Weights of a small transformer language model: rotary positions.
Each number is 128 + 32 x the weight over the matrix's rms, rounded and kept within 0 to 255. Layers, rows and columns count from 0. Numbers have three digits each.

# layer 6 MLP gate, 832x320, rms 0.394, rows 82-111, columns 160-319
101110113119155130146125183127138158106137098098074167114125074085116123103191126153159088144097143150110136156105155093139106094128085090132087164095159174089167130089152178074161160200126115128141094103095113126086129087148134131076117091140141169148141091115184134132135169177108123144090128085184117095157100105142157099171137204109098102115153136146154130110130146140108114135124146125090069109157082161134121129108147095105159120097173220112155105133164095120182094150138130
120162127129075116147108175111162101078104083126115111103127093165180151190127198082120150117161136139117155113150151137137118191138117119073107078120141150145128109078178151162104112183141115159113170112114120115152148147131135125148132182084129125106081147199112088109140139116093128198088075181179145168140169081124138190103122166112088121133137103085121081105146158140113137124102139144122142153082083156122116133145132154122139105176111146115111084119110102128136122152103113
143108162039092122113108135148078168141101112107128160177178119088073134141108092104123137124111198130137129117136148144134113125114080145152166120159174199105166119185106097145102123130170043126131176106108143134128119180134141099114047137129158100114170097008145172139158132167131119153152161171122139079144124166105096089122130179124087106169089066142152098094131220153139171120112127111153163072154111198075069087129148145116150174129134149110136107186147078109090178124155096
161138099112116104079175123179137111068172120104151169124162143122125097131132114073100138110158148112120151111110169134131150139120102108140154046140137154168071126166098105156119151141081174075133056096152130072141100107103132155107110210160137131148148095090158159112108096119059137142139138158145138097154166136112072105090159125196101099184113158143113122181183087103109187126126104172113133131107131054103098138120152042147123072145082059125134188120216139168083085083141131
116168157135131179122148131121139151187130157142134082131115088079157179130162128121109169148114120109143138148170104211168093150112149149175109088103150141156134150161087090124097126116128055144107071125152112150146143138146114103103143108065154132101076212167133133117112109130144089083104069134120048124185085147208134149142150167120125126168119109109117118090156145118203156096161066141115087123079091143101153142135121167102120130137139118132119131100076100123101185122088054
157127137140107125147120127193127110072091118091133086137174187132140141100133159111132148102143131093127145198127130113087106151170131120207128240155137094143083127113142110126149115095157065082089132084175141123161155100130136126099133148148112116132069187136129163115171127108169128111140128151128127150165170117143094145141111102148145110131066140095139100208156108118117099116110167105115155152173156086051120173191065176049119091135090112142152108136125115165108136130177181
121137082116146147102104114091093102116143107134095095158135120136154136109132138141171178107142138116109128136151164161128105082162178131100148081081114115132159124212121134095148098044112080118109083164082115153151142146102126144103116132087173168132149118112148076116171128138114092161086166127156198142129160116088144165098136138173132142136130116091128136127122133157136131170076089149139110162111100097159127147159114105147141175136152140124151140150145176112110158149148122
123115006107171080098102150146109149116157168132110146115112186157133150117132126101189131162119148111172121128114143113126149095075134116163122062095123143136171072151177119150158100151102153088125062092167153139101126075127121170124055185158088163088115120142140115076084124145095113094093178104175095162136130124102093099141162131154104135152137193092141175072147076124109132127083157134112122206111100148168118105102164115171130172144153065086162183139136174143132157172079071
122121123171161116118124166142139141176154119147106145146121157117179100114171111095128161160159177136084109065128074137152152096138079049101159109112109128101085118111191170134138183144089138118035089157103120098139143031157145136162151140148128098066122107138112164234150135125119110133137139087086136179136118115091098142090132160130120133074155131156114145131126147173128151107120147060108171100068201130106117124079109097082104187156129127192151117137119152190183103098118092
147114146153110125130151173124152048097135154197138151097091146137149147120160143156067148144137124129122097157087158167146094192115142123104135165159129102079115162116131117122107091182123198135115095135118102122080093083160189156116095107179061139130139092121139160095124106108157100145128112119128166134114141140109135150081077120129161109140082136144138122143135123125155120106146134130042045085142090146151110094086101125166174146129121203105127107135161134083145116102126073
093125149162120176126155180068090158186175085146141099097120106098163144147118121179085075124086157152149109157102087113155130104187108114007130149071121068144111064107157134152156137101143089081152159094102115112114155115111137154136123135215111073116129051108098106148156082151109135102136181210104175129170116080107080180089155191179148142067131138136096109105159128137157102139111078039093090085098133171094178115181206146111128143164162111143110178120147154139170121140125156
169097156097124120192165117109151137102098111178097147110045148141132084140078136131114154106188165073044122113140134138084116116106127134152136151111161114166124069123113122151138102166105164100119138150094092110105136102132156059127094129075170169195101127162083116076138193101121152065127120110116113083193173149116150078102107159149109102071122107167139140180151159090098046096073133023109069106157141122127172132161138105117159100115123115137166130059129162100095104155094080
113121122118131114117113106117133211155130170120091155109132127148157125158119117148153117180111146113115113100174108168127108188140066170134127141096160129117145140148113196054104106212125134167141107104145111127096124158084124116124170085146145113071145150109099096161136108116177103124133153153116176195108143181100167084057057108147096151160066112137089181139073143152137148182184143138152121102155128104156128141060156136097170108178140088129121115159157095113109186151124143
088074171120124079144105091151164135159127105129055109131130085116147140118131133130095131119113096136171127148135175141123142127110146124064132131125167129125083145122134117135179205137134142157096145151132119163163115180152130148063029123095171047141116098087104177084157101143126098123169141104135119111125136180135054116148115110163142117161097071061124127127167101115102128138124092149164148177112138140169108114101087120134113064131091091142142144104085139136099156063147112
113100126185160131110112123093097149173035121131123111128118065146112142156157155169150110186095085168105076163094095096129095104158174113114153135144127140132177159065139157142111152176072115053113088103171109096093149031121168164108199162159075134107127065138130064124110129108123084107170112119175126139118158119137104131123077096135120117150095136179066116151167157117198139127121165136149132123138063149102117169148117162104104182103104166154135143124143154095121156136079069
145102119145111153140088122164100135113162099198135130155061124123148135134111045092099146133111208086070198127138128107108132148146113155173137140142169142163094131153146128090168168251136141079123121137203100166187163063160114099110121144077134112163116148095119113172123155124154109108179105109129154107079166084135118162110107125094137102148097130116121160162149135133100128142088145145085135153104116126086077112067129091135150070208099093129139072124122103125161142124130125
082105108113134148119109137158199122088144165133096037137079130134223110119142159116142138140168160114156158104143142147124139153153061164101150084110149141157104143148139148145184107116134175055094097167120101132094096135177161106093141099081125141122118176147156106151172095083139104112151105151091103110156131144156149149133116112122131118144135136166168129051100117167104123129136095116117121179136136179100110175164179136146109061164113149129121162110111101146141097040100107
097113168111173125142136128100115117120118128126132124155117163210168137099114137102141143145135181181135128128095165131111102097171118139065193092129155094147070146054101149135090078211178141118149137144085176126119121093161158161122125128121114148128120071103111107130079149126133096086137072107133107197129146177081172118129137113101091166091082098202093113162129104104118137165086108138150055093096100114092172118147114168086119118147131141137184174095109146124142118135174140
156199126133093100141111149116165117147103106092183130121133117093179079111097081128146122117171164158161150113098112129144112136156085094094141133093135092157173142112107183106131100108166126124168105113144129143117135186127137084172120139136108143140120082092121146179156113157137126146100148060141126136078125157213152133152118146168090171094133096100120175185151122133119168106131140135121124131174100065131147097123179085130124072115159068092125084086114139159170194203113109
172170189064187150123125140101123135204134092114155098107087091078093113173146122134149164099179145120118121135083107126086110160141116201154075084116137137119107123129098137100122141185129154131134092156145116129128188131134173132164155098130110126190125088101170112151101168069097079171055123105150084122146132131119127091168186159118072138096172076146170120104109127164167126097164206146158119092090171154175089147093129125131095057138025088144107079150144165145182091126119106
134109165184093150136156182169159169120104086116070115083139112097097093121111099169156190106170141145075038088107150119112097144183144153099140158209171134180130122093108096140199103095106126131108154069116147096162123126151178114139138113098163080149169072129172164109123145107163158125177147079148099108128116054131140158147182081148102179132150113147133116125123102126098119080121068159058079146090138131137126156141089148133175070070184096074240082082167086128122130126085117
119169132091072119131101096171114081146190109121118170071132123145123155114135118078142146173144071118134157096100113151159089091093126133134086106098107142073107133174131147082134146119132068123158178110143171108119147152079163194117163122183173135164137159101163146132063121159148068113104133155137146123134136112112147122150113127102154071161069084130155116180147107130166139158127117191122164159124135175126121104205134122121113082103109110114122144112163091109136122113074136
128084127097130101086166122084143128196075099113126071173149125173130136146088109089185147177139140110200149159172178073174134131118157170141137112102120095141131129105131104119151083116153164113111113106085125076129165138137122086079087106182140120156101118093163145091137178090223103151125140139095066094173127107158106056145150141182069058159126082088126138124199130136115057099102101103100096130113129121174123071086146105092102149160137117067186124177178122107052141167131115
114135175139109158122146116117142146135133126132076101135208120071091128102144147124065051130094130116127105104159145155142112130081095139091118126133073137156131153089118122147135129149092226190085084111117179124130129118171121168093191105105171095132132071092130120204183143182099154119143135187164106069073085107163127122115037043137077142102113133168096082102129135131169088129068163153134140107122139144153171112107095133125089108164119055157157133114127071147125096094141171
168201115168146116161099169120100083104137110101078143109148139172177175130166122148172154143144155127088115144145088106093172117162091106142069138176157131131133134159181149111109169110166152090208124114177064060134183125107142127138170075128116113158087086103192060168145157083152128127140083149195151171117089098110086119118139062115111122107152136165119140141182155139092158135133167122141117109113105126104126165163099176172131106130111112092103120133152078146143135094160086
077117147214120164121130150151126132155116137160112155082099176098107133114121126175128103153119127169177080131192108111204141081102140099075178108173086098124149081152115157117092135109124076123143116172090148122158120105150112142121123179160110124169130111119160026164135131156145182165128163097084066160122165135095124063143092070181117090177102139117116149148145117180166099175101155158112076068122076119139136137156144117103095139147143098173175161137181172101132137175039098
133146038127129126117117092126116098104144151189126061102075175153106158120137108136110104111192082162108130184107113201140154113114165103174141091112136065165132136118134124177057148123114131056131128125126152119141133142137134082053107100167138106137170105131116126112188125128112100179105111117135180089184143178142147110154087109080113140153130134097098115110064144137113108125110157133134135138142097134096139184083110174086154137088132116144130051146123116165166037195140094
139099119091118170114120113163132112141144148109064146099111149103107152153087144136140180138109056098205078113099093147151116184120144135104143107198113099121143116132076146166098188142136107140165136105176092132131136134090159122111158170133113093191098117061172107189107109117127128086139156080093082120061148112193177102117141135122144061132117160136085141161060128176095034140185111125152131148189065108080144130080167120086149167111132163180111095126145137140112102185206076
124131093170146139168124140111075123114103121134164099130096149138180158177123105139087120074187120100096133109117084137111114140096138097129150128110180115184133028127141179126127127156137113129134123124093115060151103167122140156113179137109131161080159066105128131052130146100128134175120131106077134109143079125180089073092009110121183079204077081158113155190143092140121138073206115133147134124157141145065103138159119132125117136162168136122118072103121161068212132099100109
121084185140167131113206112099146111109177134103154147130082100110125181084117104151109104063090119101190129111172131099164120108147152060116132167121084125093122132162184098104121156136137157124167131143115138112113157148148178165053188073127187124129108167072119129116141147067122059133135118071107124080141134118112138143129134078169110135180114138101151173118146116169062133111148147174118174136180109218132124147162134139128118131172104105093168081139140120144125094112116106
# layer 6 MLP up, 832x320, rms 0.41, rows 82-110, columns 160-319
150129160166134166178104151093141183085102140115096101101174144174109146141136106109134144174142111144108145133155173125140110203124084125119123127102080136125159113071074082154170124129135098112158141167093153094197147193141123151108153183136157213137105166103143128155184068102143155097138135110089074134157124104143085108096164153084111137140165152220064151097186111114116137142127133136156101151119088110145121144121149192099126125115184165115064149131083149156100167166110183
110114134159187135090124117126124123156115135087122134147106091165139081125115131197172203102113142087035104144117132108161124127115131084114119151126198089142144131188154051105132156135123116090141102152122127168088150091129112096137137153151135132144143142109146164090128115163178131065125151118121130107196113097155127102114144156161088144091091087124114180129089164075148122128124127139115080102082066140075061125197134107140153120130190138118139135136105202140095069111134111
162145110171140130080133110091123123121109125153099117167086138203095156197089145147159139133057059113130161187140102189130157153136106108153153177084092109178083148152145093173144129170112133146124193122155145152123173120122171153108124166148094189106103084164062093126072107161105120099142116102109121122131100132131153136125161122077062186097104123089083133153106054116162130135140223142079059087075129126162110175105127139131141132099132140193086128097164184123072086146135111
137150107134133076147045103117165163175057170102160124175118090151136143089126121157147104106100125089084113119129135096145171127110139106188125165080101123135196154149098110164174121092136118081116171089144165168174146132195160163090116166138128107100098153111123106155115191092102132056096103143088097222116147129184130144106149169134163162144109071129107099164129152135171127124147144130175062127127172154147115114137115161124079142070109202146116072102095125133093066171142097
147182124137046082163121118133077127098127166139138125065075100177139136076153076132104126102195078130144069171065118145134117113109093175111104154104128197161120103149086088146104120143079148046153149146087107084130114132099148122134078113156134116163144134093126131159118106109143111140123142174101175084106125150096153096119177165151090149155115061134115123118163112103093107155140048111131072169128229066108156136108083098105111064104152141136177128152122101095125158038123098
134150122054139144138190106159120107069184129117149121185149188106132161100175153100172100142136127154125102144167164102144106128147111084091110185110111126177122142045132130196166131092165149098089124083165120173130169135106126131126181149158135098122114176103076155115131086137200121134106086099144077071108144160085162139146158112089169138069099116121167119144092132138132132107125136085145090118128102094209171073113148120109112182139114047180116124132141123119093098122118093
134121098085194104069126107134095133183082127155090094107142133078096180082117122113099127110122214187119091168118147102135159133121072075074119112096129141128143166125111101139141135086111147153119066118176127174112175146153169096095136132115136153067098081082125134166108088130161150067148083153115130057085162057126110092092117154125045159082138133102120168106138137108143127169149134137139143137123181125137113109135125065146094080144125165109137063110107126130099085157136142
127125183124122157139107133120050135121107100125050123145124154150239102197141140071206093128191157110097157152136118078092148148208145172092188183153135086113119117130121098132074091092071165090159170125121074147169179152126123122148138132131132126167108150068141145194156178064104108127140052162129071154113155094127110171099162135148132172102073098114056130122087102132082136173128087139150086167125067163079146085087133160142186159129110145122135155107102122139142118123127169
118140167160159206146137172079108045117095103052137155127068089146127126210117169145115186118105121148102130183188154119185157206130074158206102125145143159164119144154134127120177111094101113169120153137130124098116126156063099057191087091105164084148179149150084115199162175106109176133121160125127134133113078129159087123108137107060159106140138111094149135114063122143099127084127158131116157137160074133148071161138154119077123120092099132145117211123118118128089067132077116
115073140090191122135130090108106133177126086142163097172119127171124149176092163123144121109150102154121088139044146120087116100089122131146148081103134118063092168159109150105112137194118139106072049153127107154109092072126139160122120130126162117203106133115099130157127120111097110152170121135126148084168086147152145121138101105118176120167116112167160134121129090097141109087137104197152144104136134138139063148085140105126133132141102116113091111136145143088119062135140092
119130116141142157125120118123115086093136080159142124137161115135178160121122104167106070125074116128122153164146140100159194078086076130070094157092148151120152139181127135100134151198143236146134117112088071134085125182178095073123125114165136130162171165182128121048152104122060098128121156112131106120133126169118120194154123175053157180092093114090107197168162151129091144107120175115070134150100072167098144118080185117073158144148126108195139196071047116096164143132140171
128172114116132106139143076177114149073118160167146094127137142113126152145099106111152117136089111104120147169135110096161086129121093162136191167108039186096084135100142112127186095062125145137080085081138115100102161136104187127081132217135126115135162058143172098147124101075151167084161150113111179080162159156135114103067174096129143089112124143075072097172118123121087171167076072112111106133157145145155091128104146116141153168128143139094077136109118108110100211167050106
093128140111179177093117116119099119114154124130167089149125079117132127098102129130139110123095140158119117109174158151155116130107136131140146132175161124170131093133155075122094150143098083118140169167111106066198206131128152094130059102122120144035081106098178174104144126142101047107043148164185114159168119218101126186142110086077078109081159154143185131099103159159128182126084203168161084163123118162161152054173119101170149177141165192086090125141119115082225148138100169
142089088136089120106100165076191163156154101146123132114137068177170137086129168130163098101125109114125142229163091101147143141099141181182119125189080163189115113144119158125169115123162121092136138133130094151165112111088148124160096115109120061121175151093137127121138142117144149101125093105065129140096062126178100107126163190142173129170172132128129133100131143199150112132035154128096122129105164161157095115136099166106139076146087091137137116080084124125162109109170142
116130122151125164108162165110111137153063129118184155107157118144080143078096104162145048138103079137162049103143119178118117081136181128104105158144106131143152086122125168132135080111098146084158113142053091151111113097096145105099190103195163092091091118149203114094151161124166095157126111130156101102085110113164168110119107144090067129129098170210178084161135146129176088149135168105112152116093147127149137168144069136138093138133096120170114147140141063094080144118142115
163142153074129148152082115148165082086119115103100080104153095097086119122101113158084090117133097128224121113154170089138112101061110148066151092120076139121173155120138091159090104124127080150128138092135122165107119187143118164156163068097120076105144107070146131170075099144100054119112108131104155153155111118102135102103118145102081141171168124131127114084096130085122130185113145205150135152145198128190121124150110136139146155140108127117154193127162098143145159107085139
166187129103168154138140124202141139111098095118167100113092109154113120132123082172115134086162116067186181116149117120145132186156113102147133060104127156134179124099125191113114140126116183160125120080150181148123106081133159052128116087124103099128115127093131087148069113125111071072152189144183070132158106140109161149093145132072158130182125121162098087121180090093123118149126189106117094117114146113161115110126107053128176139167126193199201161174088173117103102082063153
119124111099079144145165167160135105147129189138112118148096197150120140185107087106142132123121153080119114141168137106105102135098112137178066143147144164136111098139119115123181110107071133114176117129196121114100105152140117079143113116081158093136155146121149080145111165105151148122074145055117143145126119155071179113169198121089125097164141095182087175204132117151146126095031081145199187194153124152066144112138126073129116150104119190104164139121148158106105109102078058
130106139133209153134089169098127128107155123114108135149146125132079131161105156127184098098129122092122091157127146116073150190093137113131093169180158121121137133086153190189133128162115084125195174115158110107079150092110081096125148187110136108081098083091135151125123105120176092134084100136081090079111128123091132151147130103072165149164127079145148108219128111080149126148129101129106150096066091133128206080145111095124125111084116132098129125146132139127095095019180135
154114111102124122103157156080033128172128130155114113179169116119100126139052156160145149083075078117172207147164165105133146127155087106071139152074083093102114133137109104126122172080140120134078120178128088093128158144196106118119096106122029160176151071156132152076172161139141114127145175135108139111131074110104087138066148088140126165098128133071171128103155118116126107144109135109158143123093137134063138110147160075152176137136115164145106122142117119099056111143130132
137137139143120134084066148076067113169133103072083178136102198147165147090143094064127146126076076117138163140125106097072149133216155115123116045145140111163096152123152127195100124122165137120119134134163106145094078082142089132106133157118158119183159077116102109136106140135102104139089097124133054199090153068132177145149112138169185111118163104174103112126141119082126091120107114097055085090093128126106117061110083102134148121179133125146131057165108110128148093193078143
072099122168149122077126157166062150184149207134137102078126126146152147195113122168142118155096141172151089161106175135108178110121121081072142114164154128139133162074119144121149109100121137162132149106149146107134174166140133142137141120160158146112108128101153122135187139105118149119148170126146120106054135153116142132101168150130120181107068104141142157136126108127130096154164098089079147113191110115101068092094126155164114166072143105145106189155113172143097142092128150
132163153159125132093178200153175121122128134130109109104129129167167149108182158117168106134051106139130117130164185116148171155114138127110100209143093149064104112143134155126137136148092136109210148176158114072150142073088110136090127163125160154147186162136128134113154141171106111111136162186094139068140169155140156114115135155109130194123159089119095102117139123121194101186135155180130177087068130182162105117125147151130134100098124116157157126115095122154148195127125155
115144121125108142060134179107086166118135149157139127116142159182114162191149116108093154085135175169181208115170142196119114142159094105082099107174107129107073171126102096132080121120111161148044059085132159123086109192173153135142172156109117145124143105049176171168135154134116148129085161134127139126134100085170186149105090107170094103159044154154069115129068092100182143045162131104134138117114179097079166108157083172133150180186200116183118112150078099135073109179136148
088055091105212154120110148131092168144091086155181158099149118161197070112124096170132136152111104150118178071103148197141110116077127179131118155100136068142122164168087100145105125073090129118086121134155127130143075122098111141087095174033114148087155131116147096131110147183128182079094084125129155177104170172133114190138160085093108117104097101114176153114080190168131111174101167070095168148115113139144070175105127118115097142140148078123152125100149091105136138142106120
130084162139130181109128093110140148157132104099140154112098123134096170074137084081145169143092130054119108187108100165126119184053182132190110096091107159149120085151115147198111121129160091150125103079044081102133123108136145043126102180060133104168146174105138139079103150179089065116082115119116138181149145112154132125091143104080130119110143108175117066157095218095132172134180136140111178165097163102146045140089104095130136103160033073130109172135162084140174124052156101
114157127144092068181142109095126144185160177139129110118136123140096104144130103137097144119132088109141122109134114098153119070096119100090138147110092049130131165090101123135098132123093101156138105147065184101155136195106102125135150119082119139104166087179114139102114136124193110147108126150144053138125130087132122100160129149133143204110119134052158144062130168147125150142096061117107168136178161193201098141098107135121139103132143063095146146187135196062085140125122118
209140114073096137159106070157166133060104125109153088119141115180162114165129128150113061080117104134155109138157114186135125139107081119131146089104137115113184142141133117112028125105132189127119148115128193179146127157065094146137163084108146092106129130105141122111107150153141026096137167176151139092119145118145113137145086141136145092114104114085093203177111186138138057086156139099118145072115153122115138130181110199056148152114150119104087161044142157190107149129126113
101043118047097098124198126091168131111240166098155093170169149102096115122081146124125126087090051117196106112118078127061175143175116153096128114117144113078087194093105155111194119126115144163142099114125133166123141170127131097117038177143171119118111100120172103138176191197086065182168078212142133140128124126214109153199117111125093126118140136197108117117114105124126123137104122107117077113111149060090138088102150114125116145106134129149163141115094074116055118194124154
# layer 6 MLP down (transposed), 832x320, rms 0.104, rows 82-110, columns 160-319
160153122089072143136140126147172124135076169097104106130150142095150212146114122117131165190183123158109140102136138100110115114105135167152122129110140149073045130099117160119051151111139175177106132137151124121036175071100092119117174057154131093195160161128160161211149102178167095108156122119109173162178165131124091116156134103098049179139136142106108077103131090135143126110128116120113080106154156132142134175168127122104124158155131117139122105088140174135153132157144149
177157151138124149145098129100149122116136111126129113149139156131156119179095133135158149149142101146180133155171143119128118180124128125113152166161223167131128153183108150175123152115074124195141087119125116159091123140187141152151104162146130134073135156092084146062158124148117154108146139146129089105121093149171101115151123078133110143132160099131159101187061137141120122123142105144188151148140085068130171131137102154136137136122103105049105167128118091088152115086158186
154137141125120174157135105112103108109118152110141125114159155086241184103196153153107151121104144124141101137121156116165144105132157111139159111080125146078109129067089182101143090085104080140115141141156095189062177116128093163127140134109139145181117106171112160146149099103086106146124110059137125138097161099088164110094181135102126186089112138089133139156138134177165146074133159163133165106169173125148158123134147127157144197124145096117151146132109171158202148091098089
100120102124183117099153097083130127178109144146089122113112232090126125114065200079095153159126129143126078104147127188126112119120132142122056092165156151142169192118110133116111144085106146112072127100100082143115084149081217120167173136104114144057136152129148088073139090129139114196088098107150138162126130134069150184145083144123100117065125147117134180101142072161130177094176093068071130119105118169129134144158121176120092099153111134123119098127128165157124178144138074
190118098141163119111164173047150156169085139118167140153095133159123155111114193093177127114169112126097104146131160141074098124096095122187151133132139084150133155116136091133170159073114088150153091084111121168078136099111169118066163069144091141152153162137172063151137113146165153205149113203158122112133114151071117144137130134106147159153149129148194155109111113096157114138122170188129146106087097134151147175145102080136166143092069149143116115144140132122098143153164121
148149161091148085126159079132165085160151145090112100170107139098126133107098106111082153077105139092107137146161111164163163167131215119129110117137125143113070160137149104158148105098119212052087138118113187143136111129127107106104032152047114057144095178106132101095173106117099159110095148157107094133149148113144091123127172083152163083205056058114132111112174111105088126081156102157120097104079139171089131128120083111159154143119088168133072053161125147144149089095099072
138167098147114131121118143106078109129099135143135189120117094144145133040091140087116107113145097151127104147124129051120147093115163199077138129099132175157172135077136121148127136140109201143136078126092085179124147096067149095162071156101105067150186167119120156119117142132176179156136097093128089152138135107156135109103124111131146160136148113145137115182144129171165092108154106148094145112140120143125118120115135113162118112153062131138120114124144120074171100158109172
181092188119151105119137122145122042090123093135111105110118099165138136118167122122104130113056131185103158200098143145152123125201101158093124152185157149097120129151136103173101095135101098169000168129082148067118102133111129133139134155150154122156146136149136107172112119114147147138101092099137115135118117090131179178068102198166095158159064160147128070146145108145134110113117081118134121145135060158135074128149080156182114109123110119148126181110186100091113087105130117
135093115097091131152049141081162140084152113134121095147085127093133109113022191099162178131098097173043147138147128161117170135120117133112155126128110142161153140110142148143148095112091134108149131067117121156100123122114072155157128105143199143206116132106059113166109147103104169165063133084143111173113066182110173125146077086147141104103165094138103136125119155171105123101136119100165118129150092142101077113161108107121125149170138125138090098154110099102139176128159146
056098148101116156149155139092117101138200089179131155079147138167166122121093145134111118172080130141144127149118113141124140132105167188093127103174156130123126098128124081141170152103114157107140117071139106128145117138177114148066107041098091068128160148094149135149125106140132122119142116072114152119138187103169102135086127176192059106115143111178125180161190152085147184129094117133113127087107115102159110159104160088182121106126103101130115117108110163088143075131081190
152075067081086111150133120090186137139107162147124140094129116099075140095127155158183072094103186164163118130112131086122126128145191134103065132194108122116130115109110103131132126124162161111123177093173091132181123100141126133133133124140097132144078148221111120060146139138153137109196177170137095133111148155116120167181078131058129144143070124125121136097112167062117060150193137153146052110129121161183131161113116038111191055071116130094108144109122152083068132111081098
086155084169142112198171146109166086187148118095091097133168170134123122118142146140111103161083149125181095139065176145119120145170136063104084091088108190100166105148156127120144149122089160104214131118130148133241168083183125125169076090153122089118098172202155122105091115118086091087108156152102032096142113175098084139106135142088183175144124122079156159112142108066138160101163149089143105178123109153084117125189100133110091130131117096142147098127127112111148164104117107
146179083135102133123122115138170131124069117113119115126179204095162141119131147156173136114173124143123122119162149110119084150085098101122135113116200096124140072087100075073151130077109145079127033131096108095120139075142098096155107162133129145114108141115153133140118091174072154127114164119167113064094173095154130214149153086124087124110167140088145102136122133129116064130102163176098089142158153119138131055178105101075170111122096133106071078175164061030116132119175160
081046167113177117139193111164131143141127134163200102087137106104129083114172192082129146160103160123135141167147097174159095122162164117134083101145062058135150154111161130120116143099156086124143123119095163129098091157129135106152046169126100102140105177179113101148125084117129124184137160130130112120227117132103117113181104102196188171111120075121119185159140058163099124111123082128145149142057095136157079118091079130123103118092168179105089130120177121081145123140101165
144147125124147118102109158163128155117091094109184109071104110126122169114135120085125123134104121099124145144120170126151137138132112102106146104158068125118099082205124085100155137116100111211130118128162165141071113214112120140073070121110131160176158127052115169157146171146131101145097116076144139101111119135181140133135128200118127079103129145153087088131104078148124128096142179146128116126189152128154125116130152101166143103103155103093179132222114124098145195146083194
163162098123156092156159150111087063136129143118098146104129140184135156145190140159162116102162097128141151158136188123142129150205087126132125145121066110130100105121077137053135176135153188130113113120037131150143090146120112124105148201090044140103162123100127106120113102115098075139186116100137103182147180087146116128053100108164113149186121113088108107155159171093138118123131113094114145127152136123118164122163190120152157126121115163160099123152115093116142147113114146
137107150147137105070110089088129127086163140182184188073056103083182116123120158151121156081088114136114177125142146155121123127060105180147169142170137111065156083059123178136103104087031105066154141115180102091085096128152120166109141098130128146164118098128181137164148176158114138104112152124165122130114146141123134158106089145114122119113086098137099114131149115114100172099154131171166123029104108104094161132191098126105107117160176158121149140126103120093099124088135100
157115150147130119120106175117177111144152171151154125147101078097167140187193080103151149078111094129089141154118089181102122147144059160139061097033089120155149187155134178149104126110100087115125165128047101131164130141153160129163068167132122137093138084140109137132181148141162101142159146104096115136104201085125115066199131159121131122147132155126149114142154103197147145129199161109106152103099142189171125109130086093140175127086183130154128144198153136140081147133090170
124111113123179103066127136159139104153118122179092156227107139190137127157113174181095097125134149126113125153171170223096092121116117124106133091070088076146104162103103071155124106143062091105146129048144192170171140095156140176141167044130156094101150164182147073146162157123113100107164013140101119154110149052100119150150164044133141098084102177097112124128152113151144140117085161120128120151082101154150155089140107084133140023167131154187122101100134088159130155141106121
137136089082117118108171173144119137176154094105089101119135111151098121222098174085126134137132169162139133104119074160112102130143113166082176110126104144109136090163102123123125174188115145133122208146062140125097079128120176142127108098150119118073126122101131092148101186110151130165108079090144094166131150067122131089080118113152097114157148118102125131112117116121131143136161139131128106117125115122104123129165116138099167138205134109134134159141104108131184163154153092
159128120143116125086097183132160147121138121127162097122156140177105120121160086143130134134122170133112173132108070119089094108221125158110098162099106125104094132174201153112154123122096169133143128165071105114171164078172111093071136109122116088135081141120108112070149140118081130098088101139098116169113149169118080086181128171088080107094182060136089125154167148098156071107096139120127135125202129086153141126107089122069147119156173179173128110151082083150090101150163151
109101127154135141089104092164129177123104167142186136167131151120088088139087148154102200110138120099154101139069160063118122144134101124120160080067130149099128091148096123101094096139170144111109127067170124171108180147148085115122160179141149187050117046091130126115122126071145120162025177131106110117147116138080121206099110148140115149137093088139124104148091088115121147109114118117105116163162140109114113119138127101111112138085096167111037123103170122136194146125126086
126115105132136128110089117092097138109121155040082141151155170122083133142119176148186127124178138146140079131124140172155164157170089141108131104156143101106139151093133101151114135137129115083133122180168113120122113121170132146105132173173111108139137165183142098100120050128064122088128110102216097127102185129119182087111152102123057101095174108140159101086145180159128121135101101123123177109113113144078062117119123181121174085116133161134153087140150111142170190120196095
112138130137125190180124079113111139173103149162095112095145088068110100134085172121115134114119129065155105138138163090116126155132125149077141171115073172139084145169128177072096109152084204086135190149158136181162100169100196170143125092149165133087138142117098135141136111110161135174118138102123146047081163141145167160072087120148130105118125107055143149127171135149160118136103139082164126121058155072153097139129129115090083087057158167127154102086131119097130149170153161
075137110112128094170131171133109074125127138126069132087129187130128166118154180129104162124152167171120084209144144143132172115164062119140182127167086073113167155172134147169131129127187111186126152107116162104142199179135145160083168094163153148172103078078119081139129188121082071113108082085116086112100129087089138145180164130165108110105128161121165118092150115102080135121089090116132051171148104156108123092125139067129103141126159097123147081132087111158080163090074162
100178129102153110133137161178125088127107118140139169087200149171126086104125178052109129091170106078132120126042165146087084180133123135126135121067134106095133129139172173122118131118109130089123101104049124113112178134106136136124107116142142174153145083165172153111193176138144112124109158122112131135138150158188160174095207183122097100140087100110178141150104074176111163123121101090044155100120139122149146155152105152122154143126122077119154125166189132159128100186134123
165137152150156127089139152086151148116113093116135112125073149148174068170156137136147117118171115180122177099142107173115116115132126116109121124125165161067119157104120142207130104180128143119143117097154147058138144182184148133153125116133118110154105145121129142131163140121130165109163121119059139173158126132103090136133111138176119167080147128167165124149114147147141099197157162179084185087197132089147139139132121159159153161150114150109105105163080089126135104130181180
115111177146111151155157109148177080106109162102163124054137112147096117184114136126073075122145055118159148141131164166153111172148127154096125152162184164065138145101105158083125213143088145158138109135168111163130147103116152103192137121183143129110098144117126115101123033109096127085114138166128136109124129152139139145130107135169151096171156113088088169127093150175102110166108148069129117131135088120176064093136109118129204176100175171157143133083098167152103112122169098
158071203122065083143160106143179099138138161125151140143143147084130141140115140116077151123077077124119090161120136194142146104170135133137159166125093107080120132144052090094252119094128131110146099140134124123110159104187131131159146117135102089107113157085089091142155152131071125125056088182225165067062154077070118101107236141106127142093109179084115139105120134144089160165115132175044145132141143132159123161178096138079127100110160154087193139109170127163065124185098114